Each number is 500 + 25 x the weight over the matrix's rms, rounded and kept within 0 to 999. Layers, rows and columns count from 0. Numbers have three digits each.

# layer 3 attention output (transposed), 128x128, rms 0.107, rows 101-127, columns 0-127
512495524504485528480538501500502473486434508491515506505503498528523499536511471547481557471487481489444552463536510522472476504578525505511461503484459558491502482492531537507502507551517507458446486542530492450447475548505498479424529490477488472497507517461504478449488464488470508496498508532519493519518559488544513488511551534528543503492488505511479479483515472508493522504511
519507463510476489483491498468506474490477541548558478506541550537506536536488516498511514510501476454493499471565511480507482493459476515513502451507482508491496489516496493550479493467486518505474527539503519512510468462533547505523473530528484497447481515500457487500511506529530475475483516483523554521545496511508533528496501481508531560511496494499486510522481513524530501503476
477482474507490461500512495501540496438510517541476462525503497511519498523487469476496500496475511512576511547515501511497500445477479534453468442482500536446589478530492461575486488518529480462541515472460502502511530484511528524508542489494506492501443510510518497522508463526497531533547474459475510474549495518542504513516475480501475510558532509517538473495516451549482480511470
508463513521545531520461502549446460516528480515496498502494529496500475519526509554527539477469478494435541491465528493488482488456514460523486551521476394503487512489516521493472515521445508475463517480487521525486455503518525441536526460465520518518534487521511538455483481520489513533498485499471546482539492493475518550514474478526476486445488479499500449500468503526551507509498
465476522502520569506478427492487536533447501502501483518490521511479461509518529593470491506474499504508516508494486527481503491557477513466534545571466434477431462485511503537529500482456504424455474536516507493477458470513549480503489533532548514582534523540524528462461520512517504497451517516540491483476504507542500519472487520455516477483496547502506526520455490531511520519498
495516438503501470474498493462535484460518510480518526460505429531491498483446516428498490491546517491507549460515466504495485539516500526517515486466529475573527516513519511499504545504547499510483491478536515472520448529484490497483533484470527500505508457457521474468515512473442485484477520502507487526544521502468497467518513540580532473500523489454485502477564571505461472490536
508456563506486479509445499504475529532488480478507500493531525444468481539505514520500485565489514486532466496484463498491543503546473552496559523572465427481478547494503496489522495436491511463509468493523510494523523483505510491492487468516498480492555464534508502535518493502518542504505521501504439508516487496530474511501468523445503506462500505552508475552528487503526502517576
470463510513479446491497488530510509490493477471479489486453522494497502530563503512489493482484522522542490529498503507469481483496559468501458507563476535471518475459522501490470486545521551463473496526466467503452483477490561486503543440497492543516503544511489564475449510506515520536501501478506521450519465545542502526514484500509460487474465463516478480541452513469515493469481
503476488515520508492473512513496529563517479497464506533450507486484511498484508494530500509518444523518506493500489530499475515487507510518503515505521431486542487514508513464537518521526535484523497516465466493546510504466466527504503505512488456518517551496513517523529522480529531510486551491516472499469514481461487487496495532491483510515496497504505473523487433462489493503519
495529500533471522556481504542489479470525520503512475476489500500522484503502470516486492484522483505507520468510533498495515535539498534456533484475488459495457450507508525557490490489465504492517443455509458526458533483525500436486497507506529503508476459498540509474494490520508469496506503497535483522473527472546495483441496504437499492526515443456531494538492461495484478494457
504475487493530521471555446487514495454495505504486493476491490479534513552509474513516491509493471487502533515487501498510493494549471480524473515440481487474506481523505493547479487545522474525501500480540542496426508527523513450438486522492519472515467481527495439534514419501451507521516500523460513520494551500522460476469476480513520483490480505490505451494512478516511517528490
468491480509490460551448460552526514494523505478449479475526501428487521508480523515511449518555493530515421513457514476479554514493487535486519501543456511486483508527476486520511565461457478481476460493491545468481545518480450474457523495463504483485473512514556481500511496496502477518555509494514455538489486474525493473496540542474483497554508524474499507507515473539487519546499
509491453503495434510514559555516537488493500501491512509508518495509510511554460475543526484527507548540477497497487530506544483512516510503484460561477563481508483529461484515487507514534520437509507436533515533487505506497569514512459470482512479517486495483555498578535511479506544491475483508481520502509484517515483501504466465468492546536467473468554456539500489503490463494448
510493569536489542489479485481496466513486517477494484460490486460549461482516473571509490519487457510480498491529495536519469511528493487511523533481517399487499522500524493483504464524520481489499484480553489505478525497518517499506489504429488512485504468495541485488484480523495481504519497481459501489504466457527494525479513512493515491448508527503488508539521512472527524496485
467532470488489474484474493500496467482502471539481511483489510481480517495483534501503514516520518516506500449502503497494488496496501508523504500513540523494469482505511522465501548499502494470489492492550538474517438501502495478480456494508484476517496485467539499484510544504504488471473511507484525508496486500473508502496538496523515522505514482469528525487534549516491489475505
511564431519507491494504523520490441489529514509512467482523522503464525484474519473529502447527553500501518476480521502517515514469474487494511504534487521514464521469517585490453484443494520507493521530464514479472544519533504459496542492528525483512516512523496458477483493515507461497513511511552504515514478496519550512489476516511503501501538537487476533521464532471541542501470
462537454486521483569478521519536515524508506484454537499489476496473493500545479436498489527516429553486507547514514521513465481504513531525490489514496569468525508509491539490537518498527558488511477523478471466455541507517538537481520536539476498478512553489548468554488509500506585492509505526528452501490557485503440419499510557511480518549498518491540500528494496464434474565501
498560463500482449474453529541441470504519469449494536475478542469513513488541514437491514503489487487512528505511506512501505504467538540501527483518490459486459495572439509440500530480522515477484496474441476519489507497514507472501540487542507462437472515541507512531510543505535546493434535533509485483499526491424476530523526481521534548546503519475539465542521485525487468516504
493503499504487487548541476484522466509485494488521470463500485487539437520508520558524505530490480469502502505498562499506529504547507458510500493510513452503515498489523497524510487527493488520460505500577541544510494501485521475488462516460502472553519460553533529455447470495488475483510528476503540511513495523546530488549561507458527473430543478508533529495477552478511493504425
471503494518480505502460531473491493498508529573480495519472501551458563517473508438485481530479442558506470504497520494519480469460475526506522476442556482514574573559502497454512509466454466524521525516460474526526504561522462512539478485492440498481474526501459513454482495539477535486489466492483511513481516513462496464479506545510496534546550542505471481514484474500473495480555
487526473463519490512482536519477469507519521513498490464506477479505460475520489448513478479525517549517516504493513524526529481473504531481506476516515462509458464523488525459497480488535472492492516477481482504540463486502511503536491536459496489473480457538548481547488529538473475489470515468492527489494460486497516511552527474458483510517524520476527515520514536488508505542485
514504496505494474532501512525494495510482500498478507519488550517491495493520501499511515531520535474524527435545488490449510511512498519492492493514512485484504465507443528499502516503515505440489489475456503516541473478493512512563535514478511507487484494510517518489492532514537471512496524466527528464431475500518489542524533487465484534508527500487508529490428473537500500492461
484519479536529483522523523528466521454461493488534488474524463572503472514472424524529527415508439453458508513562525502508509481581484553514465510448423539541492460504503526546477534515545488512431461468556509492483497503482471481476513495479485492489485491460534473499497509470451482462516495527491510522469551499554503499472513500591514473525509458456521443485531499511475483532462
505510486467499491499469539536463453460477476479502504508450485525539494492482481504477553478519486491457494496463507470529438516462529482510490576484481561511445513518471516431499533504497467530456476470494479513452454546511474490473560473477476532486489484519536461471523532475463479494516459552494524482542518473443479501541517466532511508454506458491479467522575467512513497530517
511496523509439512517493469437474474475496500491486526501453553472450535487576533484517502534491489555494530492493510469496489514523506464518472501553530475469498470488519524467512462507487510494524532528485496471504424466514505478566479521523512503494520540524455529490488546522541484482473533524537526474448464513478493562505508502479469548475483537525495547491460515472510528485531
494470525497487487512472478475503534512459532512463505509435492466536511514549498466464489520456498493537476515501490524515518517527458476471504514476504414451547494520494439510533460503473465423509528515449505506477525562508505486499535496495524520481461486560543509484445479525521507512532461484508498502507500498536492548476514484488503488484527509493487502532472436526489503488501
464490491544499460500505483530538513462475510477500533472522462511465534502534509464485492473485466527468526514517503496468499526496521516522486473511504537488514455474542484514514482514511511483490532506494450458466500478504490492488542510532550517480474504482519526499474459493523516531476511530502525530499494515513487504450507537569442488558455465477465496496489489493443506529509
# layer 3 attention value, 128x128, rms 0.0771, rows 102-127, columns 0-127
496538465530481478498475491505551507523447520527520481509550513512502522522501500534489509505532486531463494466529507482511472461465511488510499483443505525537480554538424532537488511523526479536500487524486504484499498450519521507497486497527503479503480503539511517461495535500551548447503524492515552503499506514511496507564513498519490484521484476524497445475461470453472485521493
524494477507474483415474520498527494467480513524471466501501412504472502538429509530488484508500480531502502556470475539503539503519470493536502498484528513475561536517508496500490481478506459526539492470477506526455586488493494465470502517511476495453522467518486463532500503473541514468540504479512522480485504493490459496507474524509460525499561460555537497503467447503570514474538
505480519525518499534474426532468454484522448472527501513465526519544542523502511525484456502523543477454489457512508477504499544497550510470483559505510482517463521511507521496452504508511551524468503499502505512520457527463495478521490519488483523507538505481490533435474504517516509525560531499418498493536475511476484490475563479535517453455508505489508518506466499558485513526493
479531546540490543559447466533465505488498479469497483522492511468512522475494448564474525529492482501506479516545528516434473474517505531537534539561524468528477455446435517510467448510521553490470509531497525491513470485505545501513476595495484547509498539506568508455511503519497513529507519516494511457485520523493459475484510462491475467505510531452488485407506496494505507479535
464504518501486478452515522462517560543501511472509574458531525529460499469510513495513459487540492480518534453480455494488525499526499487499563467487508511512520499471551523528525509459484488477495544512512542465467485509504505473482481488476548493498505455485460476487456466487475454455465480494539509463553457525528521501519440523535526534465499491458491520503508530490503513467474
504449500483484465544544433513506494497521533500478509515480508437501487480487518472503467543489491483488450506543556486480503488516499497506541515511485483518530488468502494495467460518497537570470503463535506473484476520481535512509510477496510551515516518522561478503533456494496557537518523540506473518482521477487504513495496496459448453483471500498493534491526498540447489521548
489472525455494509499482483474455478474489455490526466483456503506503447511494502540470453511470497522539459545489541502488518495468507532518465504518483463495458516487488461451471500523505524455520435486538475504504512479469511496456477472446468529486519506521519483471455530521516511526486536485452486485502555524476469524477498524507482495499529466513479510489479528442511497483544
456493529486538515530519488543469480551510463500452509477464487464496480485510501471477520494505518487526491521458477489493486518504515487472522523509493498468483463506507484469530507487480530493516526516459529540517501477490503506501437477473503516522517537521481501525478489512531512495500512520520494491525473491475474538505488520449476492490474514515501522505492435543550505509542
517525501574474476544509518531517505465517538483461499516491543545518494502536470478484499505483511517524478469488479484472473536526508522483461509494480487489496514487522551513466503518436484498492505481469478463500541487529504506531518502539485506525506431465557463510500490481456500512522483528460488471484485467519459486504471477462475522512495451448477498500494457514537476509473
507469502533491498443513492475502509465523519510497492518503521489512486552498512460557520529483491493501535506504491546541524530517469471496488463489488493463539463515485536533452480474496458498454527511546513535492484521532520471471472545525501475519494522508468478498506541492466516490508464486493516490518470487526506461451463529494493504507502522513465508507515464545539528509488
502451467503470495519489532485524534499493484495451452501485515454523548499518469520528466510452460513503471482492503495473519515535498516485485484530464489473483458494502486503509496464457500551483490445470518502467480527523481463497545448464538488492497501469523500569536480478480476487541507575514495496486557450494521458490525524548461486497504522454474520457518496538558514513486
451525506503514455467477518569485476490487528532507502483503466453497488490522538468483524502473492554505521471472507512500507471523532536482476442505505526489524486535520520473484491520513482480501504492532521508529572493477502441490484499472478480490528456518507436532522516456505532511507509527458502517473521544498491470494514471472476485539462475517543480531446531523511522531537
482477504528463506522546497485507475498497484478538510506467529533541507486512495474472521520484520488522485537547501507515463509504502491526494489472525471501477513527507508483496510472540481531464505480507529498431503502477528507504549500498544523553496500525491496428493497458494494518502475479489501492493448473489500504456490515476514474471521482519480510520561492536499531516534
469549532475486484477467511493513500541475496471501521483509527510508514481537519524487492502492481502476517474543464485481495481492498507486516505527512522492520490489454499498492492462503503477490495503493532493528478460502492499511508505479500458495501495480522500498486511502515501485490509527432518462510482469510521471501520477500521520470461473477517491507527524519516500497493
523507458507502494566467463480463505463478543502512478488508541525515524491498581516529490512531503478445521463453529458486471513481468520461501480458501499525503521491490464471483520478476491506468504515459476447494528481491497445505530460491484454493512513489517511540506467485500492482498489539503524492500509517505456522528483465510530516513527550471443470462498508448512473467489
468527506495544449487514505540456471519492439471455454451508492457484473492523481421527496472478463575558515558464478535520456508494472505508488465570486490513451459472526543506512452492494515491509472538476463469509536466484492468492485477502475547469485510517495494550501442483474536511520476554588494479484480483499516471506492516512458525509480560494513512497510451496572490487508
566494513500512467471508522502475448510518445476443512457518538458508479497476470455471454482536504519489514440534513496493524527470533513499480463482472507530484484496459538461498504497476505466494451474476490444495520520494517504502510486572491532503477468522537547525509461459544526451508562534456481465499517547496507522487541456464520498522483523487516558510502485553549478548483
476525498500462536498489515492446497487499532505582546523522523539547533507540498515477470516461494513547496487534480478467472491526474466525492512523527480472517541491480480478486494493485484503461493527525497502566479482433507526507451555455538450484529513521486497456465510484479490494532527513459526557503538493525515498530513486459501489505525490505526499466537478524503450529480
492516480503487460466533527486495524504508479477447476514488507542451560506510503474452486490476478476501532522429466465511558525468485505516514514495457529468480512527517511506533500466464495546519532501466470512509532527462461492555503487483461541534503503522507553458448526503516547443537423511544526511473513489475517494508487526537509531462500510511459462511467458532517478466483
573502450513487495501480473493506477516515507487500538493488510497507494489505532502504464457505500522492510468497475481505446491515502529515515474507476506535473486480496521436492508494507474513526504487493493476513534507476501459530484545480502498495494452529470475521538509457506459469455495510489512484474518493486489495527532466457533511482518470501559518488497501524536510510499
501527519526485494523505476524513485487472482485484501493510496518525489471481480547515491503517525487506511447498489522488461502498493506529467520486509509509496510496477511495535495550471495478506463518505474483495496460479501504523464498441491526470534435537519518523507507469525456506523574529454523486490510535483474540544533505527505530516549461512512510491466505536474494507528
475537509548499504466499521531492549526494476462524557526536505483518511513499480462494473481529545492565497524503500557485466481531536524494477503463454524532473524517505557557477494447512497550499478524492520476477526497516484453513483450519478462503518504472468484521465558505447470503543469469453479509495507544570523475527469530515472540518498533460466524494473493519506516556485
549499502459504518452564544512517482479509438449524538471440539509540500468543526471550462463550544473508539465524475480493523525485519503484473506528470516469440497521533522492494515459558508514516444499498485479499508580512472497493547520542496493528466523486546506484545508483481475517521544507478500467516513458514538510465530520489536479482506489411505501519500484531456531529489
507514569499504527542511482469457447501489471512516487494493522442512504482505478501537516488510484540489490456498515485491469487460499460505475527531503478498482485503420520509510477569448520449496514497519472493524461476473519520521476489467466497482471501529533526475480519505505499494501494481460511453479502465451458513506544467485541513459522485525528510516460528440476472452505
532469479521511518459545536489479481452477513479457508515442491481510505511507481522474467520476473478521516532524467536530545528490487497547499468489520473494511486491520493492548465526527507492501542488515500493458530560459494500488528529509468573489510488541552453520489509484564496500549470509475489492488557482460484535474491490531475522488548454518431512484512470505511496507483
482500516549537511477501539485516509488481523491488484482517512496480500528533463475511509468450479562492491518497485556512501478498504494486561517495507484505487474464530511524508512503482523478490506485531442499449522479494492468495512446500489529508468474493458516533449497499522498512499473463490474468517531501488452469495499530522511500477474484488497528460509511426544500494479
# layer 3 MLP gate, 320x128, rms 0.111, rows 0-18, columns 0-127
499537464527496514536516495516493514462503479491519457546455503490506505510493459527516508454512492481491529495472487487503522503527499512484491512546525512506514448503484537557542484475510490502536567507505532489498532487524503515473518508532545518513526490478462508509492480545518512512481505548510521509505500507504513523519521513506491479465478475534500501532494458524473443486490
514511487503517513504519519489522523505465478463498536509496479497492485475487512509488523498498508491450473501467549466500511516501553556509554510455532474514486495505493556477509488496530494528494500492501491542468464542509495500488483448453477431499510499491510524479515506492530518469487496507498519536497514458456493503491498504516522512510503510477474479492520478496538487507500
495520479488520496491533538444489519491518511463517541527482508493478545523507487544511476533523482530509534488486516467490533497486514515507452457487499499541509454488543531503517495542473538529480494500474483507511493505491520492515534483489537510483518464455465533473536467525516552479465496499500486478512526484514538477517483532511482476498502515485487490495514466500511509514483
532489502522502513533530496544523517504526519484553495486443470507510454501484498496512496502483509498505485533478456546493478528481481451493525481472513482498493478513486533475559474497557529505503546476508460480482539459490516482509513521485507481530454485473528523492459521503486527514516451507530522466475537468505513497474453511438537565524465494561489483512479492488516486482485
535467514504494515485449485476496470529503468470458534497464511490449566529552495525470475510502499494471481492467531493482523479485487469506489510467493490441501487519538510488517515543521530480507502491502531525483480468466478533551502498495473438545518565526492534501495498539488485526501496540463483517524480513499431500469507533541504522514467504529542533503504494486487482464510
484529481500498509496491480484490476489450493496497470508501526505531495513538475509464502477519495500476520515508512488503474543536501504463503528500502473514508536477494547543524499478483486488476461514521450473498501498508479504508563490508465551482531478477484544500498516557462461485528549517558505509495492503490520510504515507529521483508489499494497476526507502506503507494501
541531491543499572502462525509478531484487487484531501476511539520475503522549512491499549489501472458480485497520489462507495505520512462513521516507493496454500546488505495509481469481519490491499524530512512488503510502485481479483499490463470477526450469513491491529516501514513512498482470508503463489492493503473490481489496518493513525502503495503507478453510486535514489545505
507486480480518472541448522515519517489504505481516486447516488443510488512547508487520462500504479491476487498512510490487526510496527532449537498491548492500467500490481456527539488477518505498528464534503507511530504494510527480505515548499486510518521455493449497510485498540512547513491465496526484513472480546489508518501513518532544498491499520486547478475539566525481526512505
500523499494523493510532470526489537525485511471504480478499497471502513466526518523537466486530478492510501526535500451515542431501469504501507454514488516505560464471495544524495487458548513471491513464472483550516547496465486530464487469538506472524502527514501502492469495471526556508497493483498499466486517518555513502492510532465519498503521500493447500499470481509478454529489
527488460492450502508513462512526488520510490483482486499478505477507498468509545490429494486531521466525467534493467545580519541511515480485499517475511466477485486500491516488492501530553480492496502519508520539504460506505523524465497461490505530522492529519522461538451503467522500481536527453493498481499485485493471500528514481491476500497508492483496503458529476506506500554482
477525498517506492478446486523521490489493532485488515509503453500472487495486472508521478532450544471505541483509470485478514503511520518492473506509507520521467518475473494490496502472502456511486455468465488463479532515507502515492497497447500502513500472481507503496477522417499460473459453472485497522504503506541533492518481501542462539464466503485471509489492479548518504459517
462481496473524499500531471482460458493516498478502491487501494514561509488502473498502520516490479504473459478488471518512514494524522453463463493522487521483511494543559492508511490488461522497500515508525525480471479516530474488473493506484458510466591479490506496495475490485487490478479519484470468532515492454489474495516516452463490479526521494500503522489485504481487508467498
499445542504507466501510513427432511536503550500493491483492469568505516492487481461458501528500558544518537466517485489490490519469500505528477483491496528561502527470519518488511543527457511538487484505465506509509505530499485495525500473525474493471514504465505488502477484492471477498498502474518486500499498493468502506538508507508515474537473511515558471509489443537485470506480
490476463513514486538483546498499455491489523489467467466529473524508516541469459469455528555462491521501511486484502465532489553512493537482487543499501450539504483534529495468501507502497509476488469463490474446510467467525508486518467445458511500540489497551490500573476466530470540483523516468485517515476516503516536531504610538529467474528485499509515461531533554430523490531465
503512481508508503487496501473512529508490513483506515503455478494471538530479511487496506477481485495530517525493505507499541481501487512479496543522519481520473514484507532499512465455524496488502487507517547508523507460499479509501510520467465542491490506458543499526470530509506512517440485469516478542469503518496512473487505503500489490532542543494505502489504500550490507491498
500516502499491484492477509491496508507498523489493529493488518513521516511512435519482513536472523501491525493498485499505493519522544486476507511473522498480548476512509470551548541470527532507531485527488536450491457497482506504507471497516494549544463507490489501516486547505518547490539495515509485513523553479455502511473476524496461485478492505494485525465512507426482495500509
483490484469515481522521467485482481497525527458516540450523483512511576535499498500476489516536499492495511499473485520483525444525536487526525511528521498526510527496503479483502474530501524518476513511507557484499475535489469494485505517470557470533538507499440521497510505517521468494480477560511479495549500469493525492512495474508467549511476491526508492476509524504470531480486
504446515497499509537499501512480502511494475518493496500479509495508471499485521464541451510506480487561503496503493479453509484539512498501521437500484506495533485490498495489480474492520499504511489490500467492490522465485520537519542469529468465495499512464485499522430515453540506504504473524487506517508485504497505458503432518501516532505461511493521472518433466506514513467458
512526515488494458521503445507485493514491519473527470465431468499502519533461537489457462524499499466512522513526495486474483531509514513466519526507508442468503508526527477476484493474445502526518482521550477473513556513463521535483505547521472519521474529490458525526486519509513448468505525508502527550482479506494493497539509536533520519535495489490502503459480507476474552472482
# layer 3 MLP up, 320x128, rms 0.104, rows 0-18, columns 0-127
505519508545507506542502515484489482475499541526439469508520485529501469484457519511455523504526510473480490536518450497524485494486529516496502510514457472512507528482521547503489499512409483488531554524503515505503494519510546491485506453499523500513505506546521481467514478476508494492494506491526535541525518527484495459527492498493522478504524479472482490508507507500493515537524
483487523479497474499453491527489470469541494469520507479549477481495456491510451514521478519545494472512499475510451522494532530501543538527487522478506462501483517490512487497527504487507515482441523506542502516538508504502500487530488525493500495466529516573511480516499503503486538497489493529497504474501501526488524481543535507521513468488527496472538492490509535486482478510486
531540491483463497554503515531501490481489497543502491485539530442521496480501527500510479498488481484457494493499488459508521502507527511477566528525479475523549492520517509526534503517512503539464491548525536460488555520493510471458497498512493521511509486531516501480477526485488511478525499484556484482509488491491495491496512493490476538471495488515472539457459496475466471501557
487501510528561488526515549495445479492509488528481515523485501491528487462490510503490506511565495456530519487509524487539503512555522531519491539481489500470494503500535545508498519504528515509464507458528528505468495542511546571477526448506503495457492479504492453491531456488460510509518508494510517549530502500469476535531524508477484495499533478488522499436508519496518450534519
467522503464478470479495481489509507511484501515507506483511495514522472513520545494490491501454533505533505516527480517483515492472536531465533447541502579512481521504443444499523467509497471491462489458476492537473471482523532468485523495501501528495467503476526501537512500473510479501528560456493511476493506524511529485514510456503508505484518507483516479496521545530542513496497
474508534487509476465494537518500496451485501461489504508537492493494494509499479500529483535505513488441520502478518499503480504454498526509474527478443512492506499491488550489476516497501530499509512564521485559487518463489503479484501532471514480539530503484468489460478477501496513500495482512531508485523453486492506478502460455533532498490465500508498532535493503441498536491513
476485509489499482508449519516506458513493526492509506490491493499490467487488475503512486516500486525499476488509528487520470556530449515499476494473498491485499523497525506467530492443474489519484492505526491445501479483507478501518498489522479479449527462489515550501518482515472498468485479495533513487489499492482473507539500536449518490491512511533493515480527534467462492458528
488474476475516446489520499472509469514493475511522490484547538502504487488537504484510475505490502469456479514490503486496558491481496452453522496554507509506485547512539495554504469454484505457493466493507523520519487516502512443499495482518498486503500497484485457506494504511466515462502485493497500508550462573519504535529519524524529521469529516478513517547526489523494552517498
512537490520481526519478457495479544501486530532507488504518449490492526541506525515452506498490511466488507500497506478534484491509449496466502526503489476481516480461510475498500477507437520531488489495522496508508458499497471516491488528541472520497529483534475537462453459495537488489522480526526519479489534507483504544489528541499506471509485503532491466481498532496462527529472
549500509524529479509482501467499508477482510488482456565530517506477522482513503521509513525504467494489509548480474538497516507518484514532548544452512513523481504483510529492489512498531510478537482475492488569477521520490501493478501546516500468468501443541513460469516464471463493519520477500503477536496473462529538467488489475533548494463481515500512520491506477498497508514535
506489492476504561499474481455507504519487456484473488525500481527503518496494524453452494529471490497529498482449482508495476504477538501498488494496513508473514496445469472469517516489459489513518522515484510551526500485469498543500465500551515492505499535517482499565473482534506496472466525494440515525547469489499498489543497493462473485497505508501535510488542477513522484531510
480499497487494506510484516491527433491462433515486562491493516498505551508474493488480522472495507528485451523484508510484508481516500464498519484512459507524510496517517530489473491509500500490525551518508533486498447496495536491484472485475484521495500504520514528491533503535562501498479457518489512526532532493478480506509450468515472485477511490505497454537482518481495516499480
497488503520508526532485515468478518515507519500483513456482490533499526532511494503465524500530549531524490508536490488458488556519505522526476455484526519555523507491485487472466484489480480510497496516525499525496521497477499485522505508526515480444490507499471480441465485489502535506547503483524476539539475506487506476527473484530496494512547493481562457469523516544496540513501
547486480439477507522519486530507470505530483494549516457516476507522457479521446505514477496538434487507532509485518522461514497517524505490479479521467482493470499478494517536464433501512483502499533464504474535490564534499501506505512464490494500506505513411544480447526527489565416488482511527475502507498500476470483484494461487475484530509481534487471487449462494505564445523497
512510480480501500465477536486502525477495508510501466503495475489481509497518507464505442492531552484493501479552475459475452521542468502517492482477511525501494503511505520513528508510488539490530518508476488496492477510558480495465507467497529506455504506469452530458498490514500485481530468492522499473470474460495466500534500526471534500502500502478501511472494471493475493485557
530501498525498501502485524464529500537466537486482526510550511523473476507475444497507534512553538488498492539511525536506510522505521542489501476472488470483536485473481497501478506508453511468505500506526459473456519502505477510574477533505503476492510491485500499490507513517463498459532493509560506473517473493486478517476502505518521493450454486505504504522529550489500513462492
488511509501450521478495465501497501494507499450514449466495458555499520476540513501489476455501548506493477477499513525472512482482517549519527472495519522519468518485509538518512516461486499448491475515540498496481512484499549505535492469502468480540473474525483537528536460514474493517469507482514513510491530523465500511458536544536511467527474523460524498509532523532504506505522
493540471491527513453455516540513491501484501529511465535504495468451527526472509495515488483462481523468512460515546499465497511530495521522504521490484508520464480518499530470537489451527523559512490478490468535529491492448515518530508502491505467477475500473494531514530521482489457517476499545507506487473483448437492518506505487545467502482490470463494482483510544518539470522517
469494543486469491485454488500506480496515457487448499512519496477486494500531512495558538491518468525471527487431520506480465511538490524483482486503490484497510478488549488521518500471497508519494522430466480449490501479557463499511446543447486513465508495515518477507483496487495486512478519513472503531535527510502558471515492536533467485482510539503517491514514520473524497520503
# layer 3 MLP down (transposed), 320x128, rms 0.0996, rows 0-17, columns 0-127
488505502550525469485472475535483488494479483499470511482518481521517488521467517492508546495498518536482525511526491486502500472448547480486492523525493521487481488514479492474497496496535533486512514499447460445497474469487515488524507508469520494556489510539532468519463492490473454512501497521485562491468479503476482509486437524541524499482494490516529512498486489473473503513488
490505518497478511503470456469480499470515522481512492485494471455500497544502499551505468478515492481504506519490505518488548535531523512502535497464503495536498521495485476545479505492518462456506510461500476508498517524482490501510476475502468490513493465497538490543490534476532511564462496485540534532503514534484468500516535542525505506507504534521506491474507502521485476537489
515549492503467518498530516506476519473516528489538524507464506471488541526503482515505491507497479495503504480461486501493519467460483494499506444493522431508512476489519483503483510540547514455484491508468503492537484522503508522539523479508499533461513483465467475529536479512540549473480515494443479501547470494484528465491519518534486479486466465494523447515525466532532496510464
531486463553472522500499520481487513511548501517554519470471466505532470450513503506493515465485511529510498474500492526548460529496465506482519548506476486441559526497479501457511484488514514512480519460536479527481519484522513489466476520546535488526502531516500498516497467513511498560494495535499579492492522524486522530525484488510510492470550503459530477497464490496543488498477
468493500493475468491529523483474510483489519544526484488547510514493489521477477488517562510522534496493514523532507497520489549519493493514506514509514406542508511502468513520466444491507490507510465523516495502503508516531526482506472508476535519480515507464479460514510515518513555466487487470514499489492498452443523513523458515496509451497498555521521470500519485500518502490502
462513531534525504491496546497464478494544489506512504505511491469542475506479471515474446522514501515456546485526500508509481513478483517496471507496458502517541512536493508524499523500503535504522489518521521494514501478509503508524527518480522527527471502505499487455501489508514519466491486459436509491551459500507479471529500438493518497469517496472474531521523495441450474495487
521559516532512519501491478526506521533496492504456484486508470492471465538490498533536476520510502522512503451491522541485566482501503439492507514502486492479486528492485506515467476497525478508532489513510468537520482525490480524540514484527498523540519479473509495518486464502538494495478474521499502495488512503476500504497472485483525543505489527497493515505488482479519518564485
469499516489541477504566500470486508493508501520490527552489510515508524452464517512467547514518510523459522498483489462523497505532477446516480504511465559499515485498542486469508532493506515514490511500491507493508482522487455499492482512491578496520521538490549496498524546460484497436488538507480527524491546502503487510478506487469496505511533460490458505489510464485497534476502
473512536467496464486518517466485502496484479496453468535500535496455515472494501498547498420505447521512497493504506517496487466500518457522508463503476584522469502488513559504527530520511484496490482490517447522491500474495492483508489513489517514484511540509498533494509519504499488509519484494526531449558477527511547516490485533508496499470466488498488494540488472477484482470462
467522467480488475516511460465531497478481509511510525506504559505494494480469506511528537476485511526513518530523496493483499519505465553531474493527523574488479428478519492533504478448522525452462476492527492516491515482499521496518514543498526547486512493513456541509511499494498514545490501525494498517469527476499556486496501492504460539475434511527514495539487532509520501517520
496496477491481546510519525477515487537495512503558468478498517504476497518489508555555507450519486552507499508519506512513484509488488502498487495488481409499516516508512496504470526484493508521496538488511487505497517490493515488471538506513535503479507484516494506496474468541519528489500513520520502523573497515416453506509469476475508505502566472529522485528523481487493464471460
519502566493478531482493534549475503510495539441483535497537486468535511488486477518461484452511453494510516487493502478491514478494525508499499505492499510496453520456492538476480519524536488497484468485508511497526496514510487520511482501504504489490454505463499498468496465491507488509533515472525493483514481514441507483501515518514539506522506554509519485466486489516494482507487
459499532496558536517497501535535502479477483507486500507497557486479477495500520513540510524499475495468529476464539503525504499511524521494518576461484533498521499485491492526526502521516491518517530475519494489519488524531523483485499505481516539528510514507484525511513482522526524470515500532489533447513505485465500506446519513478487499516494490483476515478482504482477454482501
518460507512556464524438535516507493496514523478549472499457449537467487513487450500464449458453455537560514509480511545462551545533471524475475506494526463481512498462519476486479461512519482497521491466522480504523481530500494495509476452499488502514518491471516493533490495496525515485448502495523472476493508491477475484505500593496476519468490522464467498497506464509529461506464
515508496491503495452499483526527526480459513507518501484496515535479537498455520467536498543526485497531532486497477505511501500518481476500500513496487485496520509456462492503499479505485499481519507503550471468511541532479477522479501484562431500489511513521480495534520477513456506501480515503530504502524513516484518499533494519522511500495524494526496494495528530519552532506454
492522463483509504512493490459508509521462554495488494534523505462527498471534494501501470504556546466473484511467502525531540476459518504462492507509511529477529509513473518506481485519468513507520477534482477522461487473498468508513488509517511475528532508467537518524452493516465555453540468487495504523488471526499515496514504482466495509444484499529518510515487498495487515503522
449468455511494449520550485469518507468477461541494533512546485468512524470538534493496503503497522488529495508481527462525490526545498510519502498533513499551493482482528449536488519490425484495537506485504479515486491488477550484511474510468502518491522519497446501514480515488495486485550481483530500482514509529517507490461522529508541478489510482487500487498494530473529535469532
535467500504478542490474487504502478486526461532517529478495578499525508501508525498543514431544494492488536529507477472466492491463493474480484486537500478463506539498508485532479528482526489470491464474557510544494458488513447488489472500489506521496499518498491497496533466562475476507485513524484525489486524492495504524486506457511524481447501504462472490495490501496499538507451